Each number is 128 + 24 x the weight over its row's rms, rounded and kept within 0 to 255. Layers, rows and columns count from 0. Numbers have three digits each. The size before them is the row's rms in percent of the matrix's.

# layer 13 MLP up, 512x192, rms 0.114, rows 169-313, columns 96-191
101:100156161120129145162106109111102163113132107115095132145124137117140153134171131141169111132170099138147122108123132193121154146163107132119105122167161174143118124114129095158100155130131184157086131145117142133180128114125084114129122144116140150132128079108108157086173093103155088137
103:124148061139135146163127146146149153148118185120155161121101107160122128111135169142113129161124104113146154131184141137120157141114152128153125142090128158177150141110086100115172099161099117128124148136155122107118102093161108105088134141132132114137117132118146103097078148127120158120
094:118126116147089135111120084110120112098132099106104105136076123178126117095120128119133128133121142115183102170123156143087145136142124109131176177096135165126118157088082127153177116079126131145165148126138113137115145147114082154179127111129128161134182103101133118150132132111115132180
094:112089147125150139100117131135146137088112107118135112094093115131082090149132152132100111164132138166122136130102154101082110112140136157141160121166104146158115116100156159130084131098097131132149103170128095171127157108100105122089159115087145121149115156131108137106162095158081168085
094:135159122119100139145133113155148178138125152154066154172152121107129113149115151164143161109116140065148154076148103146162127114097138155138147106134090138166134114146142176140168150122149135168120120111086102136139127151147179136087105111100109118115130117085086137168071103124126131136
096:166168134137113176186134110114111145141112089140161154131117120111133130097126120139156165106147132102125106102124114109135112110118151123104149133095121117132093086108093154105102109178099106092126129146123133134128147138124156164177125091102130119146148106181159171103124126130083108129
100:149113167122122124126132150166135102109093125110111101119122103128165152133091133098102162141100128093177135189151154145124112095086133097174159138141116125131135102128125119137100095157143095145165138153163098160105118065148101123107131093107112125080111091132149153135131125100124148136
107:135098133102110117138129107165161104124159148138094145155108144149141105130134117145127135121133160144169105131096119153170102138104139118141152110145129177083137171117136113114125111117140103124129123146116137120120128157178133145178171101150182143110102107103116131108109114153074110135
100:149130099147105097112114095097110091141141089099134182121104151119156106103145085107135096140104135119112141110106118087121150096117146099152115105087125152139121140113117155147123122146106083132160183085153160113140113123123093101142169081124174120115154148109111113150144104185092133127
097:124168160117144102112103122119046135147082107173162152121137132122140164171129159106159102089130086145143137127149116142113088139150078120106131132150148071110137114079140093122158083147138183123132094143126156142134124105096097128084135103133115121116120106129163107128144158138125114155
087:108136136139112103113153168109159143129127104136130108078166173094080151104115108130130103122117111136126138135108156146123113127143115153169135106128086145145143135128170137139137122138132151076106108127158093148109123134104117126097093136114112090134167076124134111145163139104143135125
096:133160142107127113147089137143134163131141127079119129133134126122093124116078182156152153136138157098136119103134145125125098139156144156150138088119135150104115121134147142145161175173148154152131058153093107103106090130156127117132131110084131175116118100151104110118085099140090090128
095:143130144119100103112165131144136119140136166135135114159163095153128153126124110166119108126126138137147081104137140145124149128121144113118113132130125144156132137133148108147137180129117129207115117076109129157134145159161136091087127169127056138141141135136136153146116137123125152138
094:143121170158139155122125100147150176161168116115102118161129137099140102155110157086113158110136117152144189136108135151166099115128145152135138145120128146131155134122131128157140117109149147094158108109146133136112137150125138140165144108141145150118128135176182138121161149128168124138
094:167150168152152133150097158068105068118118116145160141149143105142091131137109127130121122156128143127132173120109180146133126154144161121096151116159138096145133091112110154157132174078115100160147124130155133105146125136112181139085145121176128142108132125090142108113162125123099114126
097:177105180135143128124140113139126136144115096106123157139141106170133144125093144125124128119148160112138116092124136112095123123105129107129148108136127181158090090110095170153128137114088152127118172132124138139109100126143152083126121128126132170185152119175125141154134133153110119100
097:151101141130106141084102138147152136116153133098103133097120104139089129123102141132129101117130112188110113135083125155137110125152111133127133125118115071102151147128143122131109099162146123116112159130142144121162134132134088109136135156125129115136119144151105146132131157128100072129
088:150140116165102104082114170132146121143136131188134119119132148157128129151074162105089117103076126099166115159142098147134138097135129131135084154137150151117098137124157140118156110163165143085093105121101154125092148130175165186093077143131145149121097141117138191147158146103131108115
098:160149144132130141104124132105142106144156105114115131133110133120089118113095186104135097091102124136119132112123138100139133123113127129173149101108140140145119079131085176105163140083115141112156147094113126160108105156113133107124142138110119121083113123146151158107127136129137159102
089:125090162128163100136089124152111168120084101099103152129140116144128117166136131126111141126122128110175125147140114109138132160138138110103082128105130141101142130158123089126128098137122129111200181145137143118114091139159127142141086144154115099158119125131132098155134122164160145194
095:097105124165143147138109124122114116124132114113110111104127107131067134169104167125144145120102085103128165182133165087141134150108141154105168116157124120083105151143117131103124150151121112097088150174129141130152159114142125120131129154123093114105146112148101158127158126144149092176
108:153103145134087131141136152118105122145120123079135120148110081136145136142145107127180170131142130124106166159111134147143127130150132131153165115164108154162118133111137112121145144158081071131138134147119116177133103172142101128142173151125156153120152111128139104104108129117118162173
092:115166129136132061113093137108142174158135121113167115163180168145149151115140141134114126153120118105102115132141138100161129144089144095130118085122095092180159151125148114124098136105157120124115155134145106103125141098140142131119128135165181127129104122121067146083147152121145132157
101:112129106126107133100123122107138122115146132102100112171145098127181115145053141118159113137139133087193099129114154185107079109124151096111131141130144139142125162113127157121113128072165152074128104137169141130129150130153125085137103103140098147120143101093067109132097097163157135107
102:145070101112127123126143122121139156140104116118113138121137161174135127154129118106127141114141144123114137127156126128107143069119063148118134149130118109156149124119089108141111114134137142068086084100078128128142176125181095091161143128116130124114092102169157152130131145167095118108
096:142150107149115130125072105162105100117146109114108168156150105152118144112140141129118140120154136105120168143177118170118153112095130176162117142123133148126090126111100122126104122129122158123131144182088147160143109148215109161137156109117125126106115155158171082116091104108130134117
115:136108108049115151125092152140177141093146103135115114128107130142109127110118187106072118147125144142113104178170153134106155141110145125167102114136156089131149119116120125113118130099132124097094111153117137136131133122165118132163162132155113166163102130113152118115148141128089132179
100:150132106130133159126146138111101113119133130196178115114140155168141112141142105117167103125121124081135082138140125129115164114130135145124128099126164142104136118148122132129144085129114142130167138105150139113161118167065092103101112117129119144115158097113130135170155172112164088130
098:110111197141159128097168131076086122113137147171101124117153112117115128140154125143126112118093149120145106127185141089143161111115116131147100094155125175165077140119102100119108127107120133140142124156119129174109106170093148146136103142155132153147156117117181135126116088080119123107
095:144075132112136100116113056117118188117161141147136136080152099113100144142134084106113132107154129123122128145154141122114107119156100166123101123097138103121103146116164139134102171160122117143059112139085131123135094123125105149114109114142159139119132061142146111122137145135120149174
096:116141117141145129110129157143126141100074159156079090127126123087159204143148164156151151103129087142169132154159122080151118128171119094131125093135117125096133111133164086113136158114195128116118154081129139149119139125097114129119124116099101157121145127102126134152137120153137115119
105:129115110138101092140153136139092154169078172171154116139130134157109124155088105102134129120072118133157130136148108108136131105130133106093128109120140131093121143115088154121131143106140145141091098099083123139125091121090110104132134138123177134130146155170127127137108123133144117135
093:113146124167107074103152093108147120089151100148196133111088144125170134142104172125155091132103132146113119154095135134152076125131107143118156154155124120178158129144127147103124135122125116129163105105104136108110096142141154146125118141105101115105117107102119101132122102147144117112
101:125106164116117177136075173089120115129204113170117120141128093137145116092142122148124125141120126115139130099119077142112122102127150138135185151129085119152145129138085138126154167142112141071139126129130151151081145116098144104127151131158151142127127154127149099141140122172115131105
094:108129121104142133125112152134155083098104120102100166127125141143137068130127131065123139150123133099163165112131128138114143100130135166052133095157083120100150097142118128131100116136140125131135105145133165127095154156139112100063118150087078109125132147106142102160185143105138104175
099:155178148130157145103154106131140134114134129098151130170137160147130146153100133121103179118122122133088138135136128120121097141154161149101152106147115094120109111143118106142102124128112132123104083143102173130136122090134162114136130170125149134145112107155120126122144099122161191161
098:130125145126107082123166145130124150144104144143117119137118127161144117113070117102119061104112096118121110099115130111113137117128124125137123119106114148170141137116148180146141086131152126140162167129147188128129168124112097084142154075119147150152135135090094142187110161112122117125
111:152108170121166101142122138130110146100134115114137098120168121105138180148122119102109118144079122142123134103118144154111108096146156094110137116134104114111166107138088113112108142118130091155132113109113127114091101135141127161151121117122097109108109183143163136140092099120115152146
102:119115109143172114119156118149126106118097081123163147147148108129136112134135127090119120163091134101141147126112103134119139100167134158117119133117104162147123150094144142139142148112131103082108164160117145131152163105120152126109165144130120159134162116130112197127128117125110144160
100:092122074130132128090154132158112129170139097139098138088105101108118095182121128123158118097106154115114138114083114175112090111165140161176142121154119117122122123125102140098158088117097123129094163107123137128139084136135174129157126115109143101151159196178126093162116141149168096086
108:149115098138108137173105118108158135125113125130105147124129141112069132136147096124153089127131129106107116125133102133141143097180174122170155151114143097108110097156148170135124133139128135108131087146156155117101118118148100116136102090099128146093112148148123131134107121209154120149
104:163123126154101138133119117106126119166080130132114124101104153108161118101120122110087155114134100127125075137174113123175115144110103095150111148108093117144126152165098106115108082182093135094188120109116102122129117158166124172121170137148126114162069125166127107106097118151149119147
091:132109117126095154151121152099091149111136126105104114152117139162107113153157076115131075140125117165140122123129143109147100124087157075138125161184141142160102144100114115153118128136138132114086080148119158127173073096146120141112150131072130153114136142179086107124138133137139131131
098:118118106115136124158068102147116138115134096121136083091130122090139109115143131173182131116123142093144124100142131082142149123152136143135130155184107101097176098107096168124126138121121136114179093132125137130119141109131121139115149136174090096157114122156128153169167144078117091133
096:148116158118139171076114119135121094116143129166107165111152115155091159173124127128145110164129104145110072138141136061124123111145114134128099126122155138136093144134140106155114154127147140104142160138162099139157094144122123125141144126103081094138094101153130141086121118141166117102
103:111106146167098100149110092141108164121145117117155139133120150133144133163115134149131169132138166124148135108112128109096098128119127156105136141086177103122112104132148163132093151121144124102128110168134119108128162136110161139144123112173189099090094125151109151163071130135143152114
084:144117160088114128131101109130077147124162123175092122130138192163128143147147119145104140133054168119133146124118168120130132168137132107115132166145123123132091099098115180107143134104126111111129173102138103133133121105189180145125112138101137133113098163131090130150153147101118129111
103:154131111141079096127152108171143123121071110155154068160145144084106125129097140135143127093157130071130165142118114107137108132149155113114132081096171133128127130106143110107135178147172082115133120116149086079122154152141127105161137119093130157152090116122143110114102146132117164108
105:128158095120115125147131138127117146127112099183140113096133162134136110150114113111077151110118158099129113163122161119100160135136132180088130148089135137137098149134137110054155102139137124053162113087135150140125136131141120101198138092116141100131132147102120103141092140100144136107
089:140106163140113112126147168142105189097132119133110149161140103127108095132120107167122174096112158091121105129101123112103106056144155131115156146141105149128118136108106169174119135124118105118140092137123105129136152138167178177112168177121121156159134140126150142112117146115157132134
102:102123131154164101138118161103140134149152175114133100131123116118097114103110145127138101137144151117162092182114154125111129112102132177120156098133127133103134152111150148171149140099097155080128109160183140155121127156154065120160087132142105096136141141108102111149125116104103167166
097:117117124125107126121109123137118121131110144132160104136161147072105145126141132124104126108112121196155145115138092135108152130129144132124172139119106110153118134123116154102122196136084128136114093084160081131118093129068119094125132147141116117125120165108155163126155125123122119150
095:122111151124126147128106147124151086094113196121142136123094150127143097116129127099149143106117136154110158122124168129126144163152173138099128110149142157119124134116138136142134141109094197118157138091135140130165112118116133146125116067080129093130166118150074134108163145145137116136
102:173145160127117107119136177110080109133117117134075129104115120128131138122150143130150148132166157064116144116123109140125119156183114164145156120141133159077097116123101143119125093164112148098106105123100133141096118132112150145135135119148137142098112112147149150106126137142117161164
097:081104136109129126135144099098124148063114143152122104160079109090120152141140107149156094130137135089161154150142105114113131114145143109105150117122168109116146159092123174165169141158135149094140087104121142177131132081082114174091138150138077203142150123126147144168127137115183124108
091:155170134138126171131150116099148119151103117110112094160106178131092104071126175122155131075139137150168136135120123124136107112107168151126148112083145142130098138149127198129121154143143128133093109137101100147126159171139123128154143112146156153123115146176109122165123126143137139089
101:084140134168173149099116110150092130124129148109100128123131090151092098138101113134168185166124140132100127148160104133134123104110167130126076137117095127147121140167133129129116154123110132112107143119102140103112125110164108135158114153186111134102108128086148121133155141117135118160
108:165131127137155096152124155123123119125155140112114102158136095085134124068089115162137143106150093119083156111123111130155137108159150072094123145162143109099123129117170144121113159133090100151092125100123142143159079128156134149166170150136178166129117131146150161158175129092130151103
089:130122156159079151157117133165171150119135108123093167143134110118118110154116142108144147122144108115065110114159157125146147131131149142154135102135106108114123134187160131083107108127110142141138108155105140176114114119145103153111126113147115132125134074153179122134148135167111126163
103:116134135104187129105132120098146148164128137107144112126123129144131108111114168145118133151157127136137132075145158138135122133106124167132147133156133107107180158132105136101138109145124105093118107148110168118080105079163102124127124145129136119107121095135099097125093129120116088122
101:149123152117122137151126130143140117113164120145080107091132089083139119144175151146113177115090113141173133096093149154119157146135151160129164134121150146141155166108142109150154121121165177124159106140127133118111127141132179157153104157141135099157111140100118097152088109078110133099
093:120129152113141134114143134136163115139145114085137094160164154083152109135135095107121135107093085139116138120102126156142127185096105146117123100171154108097119105138119158072133152092145095111125161167148147118173112156128160152147161109132146184131130085151109151146100138101096178112
088:149128151122133131137116159100141141095115149127111120150137112150108137138119123146139124125105144115142154164109136131058158181114163160140076108169062114137107106147121118142123147157137095063159115130104139111150117119081113150106164122146131150119149167165127091103077130126093140152
101:096150106117177153106153089122151145157117085149125147158118118125130112146174140126071117160148129121139109108117113099131106124086077114170123089119157121146115103146083171155117121114101117158104157144153122120127134124146119101134134163122153121117156121133089124140097120147131143133
092:111150165100118147181068209126130107136120101172142169129133135125160150132133121106130159128091126128132114121105108117148159107109135126087146096167119121142145150102145114137157145098132110158138088125104114125106100144126122103095099128132161136117129108155120071144110109149095132123
091:161112139130160127121156145153101116124142130145141132142125145149144136156141134128119122116130133143120157139127123088109134086093093132115100137170081138092126120091133134143140138089095113170127073169135147150114134117110155144145135121168128122132134119127115119150147070138159102152
101:152106135158141127134101114131158125119170138116122140121120171116161105147090157131082122129096158126120112134098106093139148086144111099119107100094156121104138135151083131151159153127167175109123068082133143155190112092140104180175127108131084124135148100131127089108146146195171131124
098:110109079119173115114130101176156164132118115146131149119155151158115080157154153090142086127100171103135178083101142131185115167121095091080097113124130150097097152130112154085167065162111105107114134137133130157093107120117161128163125140144137132160157121127150127052121148172122140147
099:119115156092156112107160130108106121093161097138131136160130150120151091130142118119108135117080141157111109143120092103151114117127106159088137151129106140107096118123115123101126094113087142132111131154151149147143110144125108108150119110088087117143112122124076167126157111114101191131
096:145102090178136141140136146161156135157147106130133133114124136132149115129123100134161129132096135116123142124131120141182131106111118174112140096123133195163101129141141109122131114114160089132141131126066172114134124120118096148138088122070114123121113132131086121115122093134146143116
097:129097137075117096136148118142129125116155131153144127169112107153146140151184134155143123111127110117084105136123128153098131095140097159100106113086184091126092117102116146108107150148137126144114116126149118095131093101124104138079156125114118164148145133130143092140141131118138129107
102:122129100109153131126155118162098115172142162144126141119132160126168092146107158166129117120127172139135143116132113129190115139126128155134121175123137137131133146120083118182159089114115122035091138111142100122103168065141122114124144117101107118130158138098112143078130155156151129121
105:119152143153126139087140113141138162122086093122149090111152149114106166135152104128148142081096119175098113133081116167153121134114133122124156156140095153120113104155133165107157136149162080126106131098110146114150130116107118153106140082194148145115137096170135131123121150176128111122
091:088153120123149090136153130123128109136144167100152147143133148084134172143168119139121068169110107126131140179156134123118156107156128130152073113135112099143122118123131127129082106158150110123150107125123125114157160146131136162105092127115114124086123147096183124065095160113118143135
096:141102114147115105127120115136143113122154116166168138124120125127112136093164099112104078124142113127142146158149128136102132151151107080155082120133108142163136085088120145124111099107118106161107175187126152077135122120134122088137164120116154153109119156120124129109139103172119091193
093:163136082076119122178117133108143150161125117125139114153136112142153152162134133144116145112106130095126079112160108115102086146122142069111154115161129132165151129122117120106133085141143098119183163161090153133092117150073140081137150144140141146105122147152097147129095133160161090111
099:155106121140153119107136130102117099184151130141149141115124127155109073108120095158149163154172113125170188121205107141094120169131098102164119114131117140157119128140125147118107132097144128109140162093175107093118130114151106141137105099122108162158123141105099112103125126130134092148
100:144130159115130112124137153163140097170125100119137073123119098167117142093117149098114156098181120112116137112101168141138173126149150144083115194114147136129118140135150120121107147150163089147129108140130125110131130144132159146174148149149080140109087116096134129157148167100126113175
095:117143124116124114115123170120108105158125117138147154103129133111147122180144108097125148094126100103120122089116154112148133104130141205121137131170125157113142135179121152145117102097128107123134131108110122119123088187095167115130133130106143097157117143169161104148106126165089136128
100:096103138127160115124140105131092088108155081136093114117132122143103122134156096130165107109108150168127153093115090136107143137142083163146089120163094119158145146138093133119138145135106127093097119125099114137144127149162134132140092123139125124168116108139147143135149091168137084180
093:148143117103130134150149183134114150156128114111135141137111128177131085138121134148128105096157086152125122168128182124140137114124089145158191097104094126151095094142200141135132153136125132107136138098124119148101115139143132167115130165124135157149136162124088093132128164178135116162
092:137109128056131151124175115132118113136094172106183158105115129112108145148127139125123190116139096113122150109104145143110096113130139109099123122159083119141120154118133102083119094186100143140108089140113104157150165095105123122112101142124109116100158123101171104076140122132127111166
095:103126116128144138157141152148109137094145145110093100167094152103158120125142118080097151116152126154148156152052142153110128083092129087130135105116092109145129106174146082120182136171112108105153154108154097161133098115091092105146146136124163130132146113106120154113109138154162113097
101:099117130125141098138159132132124118142157114139110139157150164114147143098165117120122117180175137110166114132135114095112170084106137162109156160156123100173149103150149153122105136127107169121108085177153124132110130155156170113101156131130125110116123098150144152125095146127148116130
095:103151113135127133099141152190119191098109104133143144113138118108111090139087169146125128158150143095122102081126133149145102167101078119158136124135105147104069128133132128125073147143121122126176170136155166113134113124178121131159147152143131081111158139123153083137110105144096145126
103:099151133124098128155072152157107137114088119139075123083112136126162099143110117125035153135117139110154140107149128115088135192089124114116118157084094137129165156111078119116128147141129118100156143119123123156097105182134138123137148155157106130140112099129115105117096133143128106116
099:136091096096125099149139121152102098121121121106111080146158122117155155108161104162106156122121109107105129154153106140182104122105178104159116181140125112137158170096131141144083093142129154138124114131128161106145068083106116123142109159217150153115156108145132146135119076122155133164
104:116103124128126110167159152125103120129124106138099099134142143141136135134163119109124147149131112163121119106134134100168122139082146123145160127062144084161083126133161135095122136117106108114145117117180164145119128095159144151119131127126158126154161098115103154148195147101142179132
104:104175148154087110110147134109115153136109133092100143138145109126168103139105113128096136130082196137127178120130104090138133134143142120122103107091145100107135126130114151093099165125128119131107101129139124088129138090114136126104136078169114131151125094155104167123172127109166085116
091:113154116099167150181119156063143098176117159131138126126124111086136158105107178120108114123124108118135126117107128104122144107133127103091132093146137196116129143117095137117124118143162129155123162136099117143182119137121118166118098082112142155155139080164155114115151176101120146150
095:146112142118146125090150114109104144107116116122164133135161113163129132130150178132148164098141146155135119148159127113136102179158124101112133134103121138140108164110118140120141108075109134156093134119126146154129110125121119077154149124112126127099132062106103126109105160097142091100
108:084159133139155174149110143102136111146122112121132116127122132116117145100133100129145123138152139104133142118149154109114122077154154128122134125152141138103130110118111144157121077116078108110129125070114153127088165166166083158115106104181114096097130088113107133126099108114097164157
100:138156131128133130104131151102165140125156089132117125082150152110135128110114110126107097145142040085138150146119123143069161134155150168134117138131075161143148113139126134143139126146153132153134124138169097115065108145149119122097160137124123118159114140084141117127132095114124162144
102:162143144146147120141089117127146108135144113113123142105125100133146099170103067071120149149129131086122090189155152165111097132129117100134130135133126163118159098111128117130149143101110126181124179096101115156138148130143120138090112130117102122092075097082111153115107132156081098143
095:096098122110108140098147131155130137137118133138137123108137093147117145106129147118141137146110114106111164113114106094096177103098111150136108132133151125144113127112102133142129143146078172133127077129119136165103156165129091159124144158140139141105128128120086056150100134127103115131
102:155101096196107109150117111127150123096105123127080098151086112104115139104135117153127121150116164124124126145140141121086112089124165118159129156171117113135142094106117132141147180173129142146136117142155117097113138180128147131151147116132146166134126143102144161147139138157092142132
099:141128115131147079125110180149111160126130090165155101126155093117116127115180150163120137139148136116148129146128117128122186149129145146130133087150151093131145169128114135128140094118148112145091142078138161125114130133119132142105122109154136153110113066131133109144135146173111114115
098:141162124110108148131107118119147174101149136061102108142142162136146115121113144091130172134103122126183137120113128106117122084140156108147132156130170140131130123110119133105139150169188092114104098111078115124150137147131150162154154125116134115127136062123133125119130154139129138111
092:108151138127123136117136141151110160111113092140135100170112139109139156137092155130096122115123112103178171158155141159156135064129103106120135135120092136144157107141131122130117129121130085131131152115175110097127122158168110124160129150154084165108133166128184163150124125158151131128
099:125127154093095100145068161124099083158129062159115129101102134098111146144158189123146153125109146143120107127136109157143140150141096100133150153113123124159155154140119115126098166104124119159090169162088120123129154145177136142129088133131139171111149152134160126151184150141145131146
101:122138149127108139148166160144117108156119125130139146111136132133153103125092118152126121097121179123162118073093136169161164140116139147144129149117085141093165073139122135113165160133134124144126164120079133136105133157122106157136175131139116140184100089112118103163098118140134127109
093:112112090162151113099148107152111174117096117076113134183176164163085144138152110116125101113116109108126122141131106161161130079136166117100149146138114098144132145133125105131112150127137106120160110125158183165084122110136162160135131152142121159128107088124135178110169092163129112078
096:100170136129120089144148085120145121110135169136108088141157137132090136138121090125106102077144076088108087127134140114117107143090062137149136118107126133157171157178126099109088105125118078107155101112172102131101115099122088117126122117118091132153096144136132111113119149126107109134
099:110132137135127081114168117141083116113112138129125093150100116149139143149118160155112150140156154190115165134123074094128139104111142116142110105157134175128118082158109122099157148145122144129119097163173147128104132116098118151155114087095172122110127122148155102122151143079151122115
112:130109148110140150120137132117104139154074146131128110156153146153117112148155140146109123136095170101120152146129161176122086111147130100150138129123159124120146161141123145126166137145144140111146103144109137115104097122089109128164108154151135165119140120146112140146089161141118105101
109:114114115104099133140109157132122137140095157092162141077138122130112101105098106122149125152094162120122167120163114144127095089136123103083109115118120109153092146096090101095077138086106088132142108137157158132148104123113090077122102115119113133134090160137093105115127088131134132120
403:051133133131133084111136101086116163105079153116119151085108116120177149140112142106126139171111139107094077131107120121159114144139103142087133129121158144201161099146106129141106149161148148139131169135147165139098106140119175145122089130074103118125147154138127119131126128086114128131
100:111128105176095108130098120103155144112129117117117156153143188133149162137128131117133093096164163109109106130088085096136152142131150124119121117144143120120111118146144115132090172148171143126128125136126113142099104113139165103112147153122137149111125149116154131174171125098149130115
094:113093132076100127099110187143143136137165124127148140134145166141135146131114160124154167108069130099112157111084158073102095141136160153126161147150113113142122132128141169107108142141096114112115124136135113152140157164102138109140116087132152101126141137100118137179113104133158152115
099:098158112132129107093145065139133190156151153139133127120186173153080068099102098168144152132168116110065102150121138160126075101123114120173145067117137170114121155111136128121146146165151161129108117131093139076127145131134102154127096135143122112115119144160129145128144135126132105116
105:129144140116163069149135095118126128041154141111100149172127140146151148166096106133098120111125135133124148146097158067138130114075161130151136107152124131101152153102103104088106124145171108134127105085140086116151128131143117127128134109121096119136112095141136110108184108118106150133
098:119137072133117147161107100155112163141148127145155111138139140115115102107098140136153063149156159131112123143112150101144155142159120149113110112108162106104085141093142169164097145169116165132149155135117141131132147139130154146146161146158133142192152134145163154128156112089169158157
103:129153132132113137106148145110154128125114135156139157120105118132154110135157114133145079131143087120113102129111160150153096140125126115114101172120107153125100097076134139098166123145111120130156139174106090129083117151121151139138110152107119130148114092126142163121107143128109123085
107:121128129124132117114096137145133108122176147140176118151158142124142128100135105125125129122144094103145165117110128131156146136144108148156134130133151123085117155130133131136126126108135135135156169158140155139110128141125120139139153148111136122173092075092144133069109106125112149112
095:125148144104132111108069118073133133126137148165132137129138107144134119128110126109137118158142114170164136156125128138158146134133080134142130049129142134097133140159177115136151130101138118160108142173060126106139125131117180084137130165138103142147129158107124098122137100106127136155
100:120143173165126166121145162123156127122123093120171153116106120164103167131154121124144122103161082111154155142186118129137127120175123131123113122140098104122118085103070139136094149157142093107149166146140144132105135116132128116122134128121129137110137118134143164141131137105141118123
095:125155142129165101117105125126107116156141124155115126149132159141107102152094069115120127143121143133100138174115113089132100092105172123127111138095143146115190123093147147096095090124122162139090144137142161147177097130153112167136110121112099136167157134127136094115120134123132137086
093:137108148191133115137143130122120103143124107137113156109138148161112132169125162118101167089128149070136119097133094121121120150109132127129117143146094162106130152156166092124126163132107160108139100145125121093165177103098124146146074170089084155141101149127124123134137095129108084120
094:120118074132110119153122162077119091125181111125117115132137138114135119122136133118106127155141097098144086105113132096188139158114131178078078136133105130124093147109135138122136163094155132118091162111151149105127129114093168117110142127165171094125122114145153104126121124157120111122
097:113098144127111107124134098129143118143132124155156139175165099130151113132153128076089101145119146115121135091129113142099164155101162140142173120111148094144149105125130187142102100148167135096117144097149105123125095124146106162137085145083127166120107165104149128144129137094075075106
091:129105134111175123106083155122084098137125146105119096156136110156107123139148108128156164150116136123091105134142093116147125117108131153102188143141127116159106085140117151140110170134115123134154092125137136174144158146111150124078123125128183195147134120166100135103162108156159104152
104:139132163165082153141094109130067106161143108083128136150138120109128117119102115182145138124100103073136134103150139081144118122101136134120127152120118155110113116162089159145161100121123086107121146188132125125111153142150098124150095127150106121101122104129117141109078112120108117133
089:171115127159102131148136119123123127115129101137136110145145119133124074126131127179142105116142119121113122092142144137121095085125119138118155135121146138110110146124116147138115161177135181118110146162111137127135164151106135156057162155153146103142130131133143126166106102175172127163
102:142168164136054126169083154130114114112139127116141158133119119110155151149112141120130117135147113162144109091133135128142130084164168127120154069122150146134116102186107134121097128121146130153127167120109163108076137116150162115174111141119169113113120132140160115125121116141119132155
099:128117138087154145098123104082094124118158126162086120135127113125119108141163128113100124131107147109159090099153104105167117140144112143138176143149113175100124078124112089170105145179134109119123124160131140118145113108102152117153146122099146133084116095159098116191138132117183102119
111:167137184133145125125101177130137102128149154109152108102126122152107130145159097180117172135151080117170149161112117106119115162143124091113118106117199124118149161163105093141150117138088135154156133086122142146129140091156129196088144113158139120110172134099136108159147136173105150127
094:085136160126102145128109143154120087098159173127118085163115170123100134126085146133156153117100156076120165112167101148139112098122166125094106116166122127072161111138152151135152108142104133118088076117088138120137116128147148159124094159135137066126133115097135088138116125102121127140
098:131165115100112120118102121139145106127100083102153169114134114131136130121117155112131140111089140118089088123124169149164121112070130084120146109159168083113159115121128098151118135118137097090138177120112143086139169173162082132155136131140118143101081127130110060099140160157135115108
091:157138155134103136132176163146115119147136121086160122092159162064118108091150151095122143156111108154130126152148131095125132154103128121137118150122154119131073100153115117119145119124119139153121175160120132177124139134120105136174143120109087098122153145096129094103128129153108132105
103:113134124120135168143121157122145080111101106136123131153140126139101153113109127121130128097142147107120108082150133100139132111151116109190118096122131114150116129130153097146134147104139124092130109126138142070157114156102178142138086181112140150153135121127082113115164176177148142098
103:147115147127161130161095134117139133134139095120154174130154134103125173125196148155140114121118098112117122100150114107085118100133096143171150164150180103165113107094142097116138131098111117101147123121141164120111110170164095109148128123184179102107120148174115139180131112122157132118
101:125109131162107143135122093106149135153092134144110086111129148131120118131134136110140122137131141112136159155133155147051128172134110160124136133134114148154143129134132142122106128110148100159130132132154137143147148188136110109127073152157138136105112094131123140125124087172110121130
099:103180118145117107140101108160130147158117085149120130156112135091114124086094140187117110128105110139101109126125089135139179098130103128118131126112109086096148144138115136124136130154110137143148135111092156086125166063094121138121116161163120081163157130133148098137114126099123162126
098:111115162111122108126129147134106135126143154125139115108083130104117129123153113134116167117133111098089110154080139146144098136115142105154168123111099141162139161156123084166137130115117149162165152116137108134129135164118136119119129119136144172069116153108112120130153143123140096142
102:190140154154105144111156134109103125117071118138152191113122133182121157117136139102120133113131119128144168109121112123159114122151108117129170135131171133138161127137113112100126082150095121118117162161096140166113127169103112123121144101133117154081099154114127144097122166126160167102
105:129128135158120138097157135166134137148149103142161084136098115121108135114138120090116155121086148136146147127137113079140137113098136148153146119149139159131158160151111122104119138188118099107146093146092136143125133089111159147095145154162121103130104125151108150119087147112130157112
110:111150110126100136139129159104125174140166115101139115149161113119132150102126157157154156191113108132163115138115112100096111104095118125130104115162123145114102094144178111146082169134132093126129079085148125114148113162105152139142133108072129115154101149147137138136112201079127153153
095:100113119085098123104145105163133168114138140095132140125067134127119110082168096131084110146146111112120140136107166143121141165145082158132124109128154151140134145122104163122118123159109110097133130195160089116129144169107113148132115108119115122134144122108169135136121134158100124146
091:162186108088113086139114155141108103143119146149096153127141139080113168107105155142134155117132145176102121142148102171153143128082161115140101123109111130151157129129143136092115149160138082152101121149113162114097118121096146153155138170133136150155087130115123085138124111120150115144
099:150173132150155118156099106141140128140077098150148111130131183079119067114159204140119123149150125111150142145089095140146125144094095082125139089134131141137114111170111109098161130131133148129146132141124150109100148053119152135092157121104117136167109129120112131117110143192096122142
103:156145139116177099153136134180181141136127117159210127122147168089114117151093107145153145122122154156129133050147097102148123120118138122119128094118135164106131135127161114140121098140151154087187161141137129137077124138146150141136118129134140144124120124154134139160130112138117142123
098:117157141141135127121136099165130118164117124132126124120102136098169100086083136102124125132147139135123139149162106154132164142139119158116095144125129153075132089147138144088149115137160119145158104176122145129113072122141116113140158149125132090120115137107164113067176151105156036121
090:143126137142114108142101140132101140135114092154091185160109152160148158131116145135157158134143154101111105166074110084134099093139116153119122143139133146168136132138077123097164135144102080129088158074142184134132104138137125118114119123081105151141134092158107115146128119147144107137
099:133141143151185143106105173105109108162127143113089144138135117133154137151106148099097128147125142142127132080144122098149121144119145163160132091095105111101137081125135129142186111134086093096114164148115105155131132136180114119166118132085135128133154110138151114090123158145088100163
112:132124156136145110157131097111165110169139175108149164163128097144126160111147124142064132109130091116109128147122121153135122130088118176125141133107105162157166125114128110139160073107159115139111141154124138155107130124126124102116164125128110119099178158110137126065123156108137100157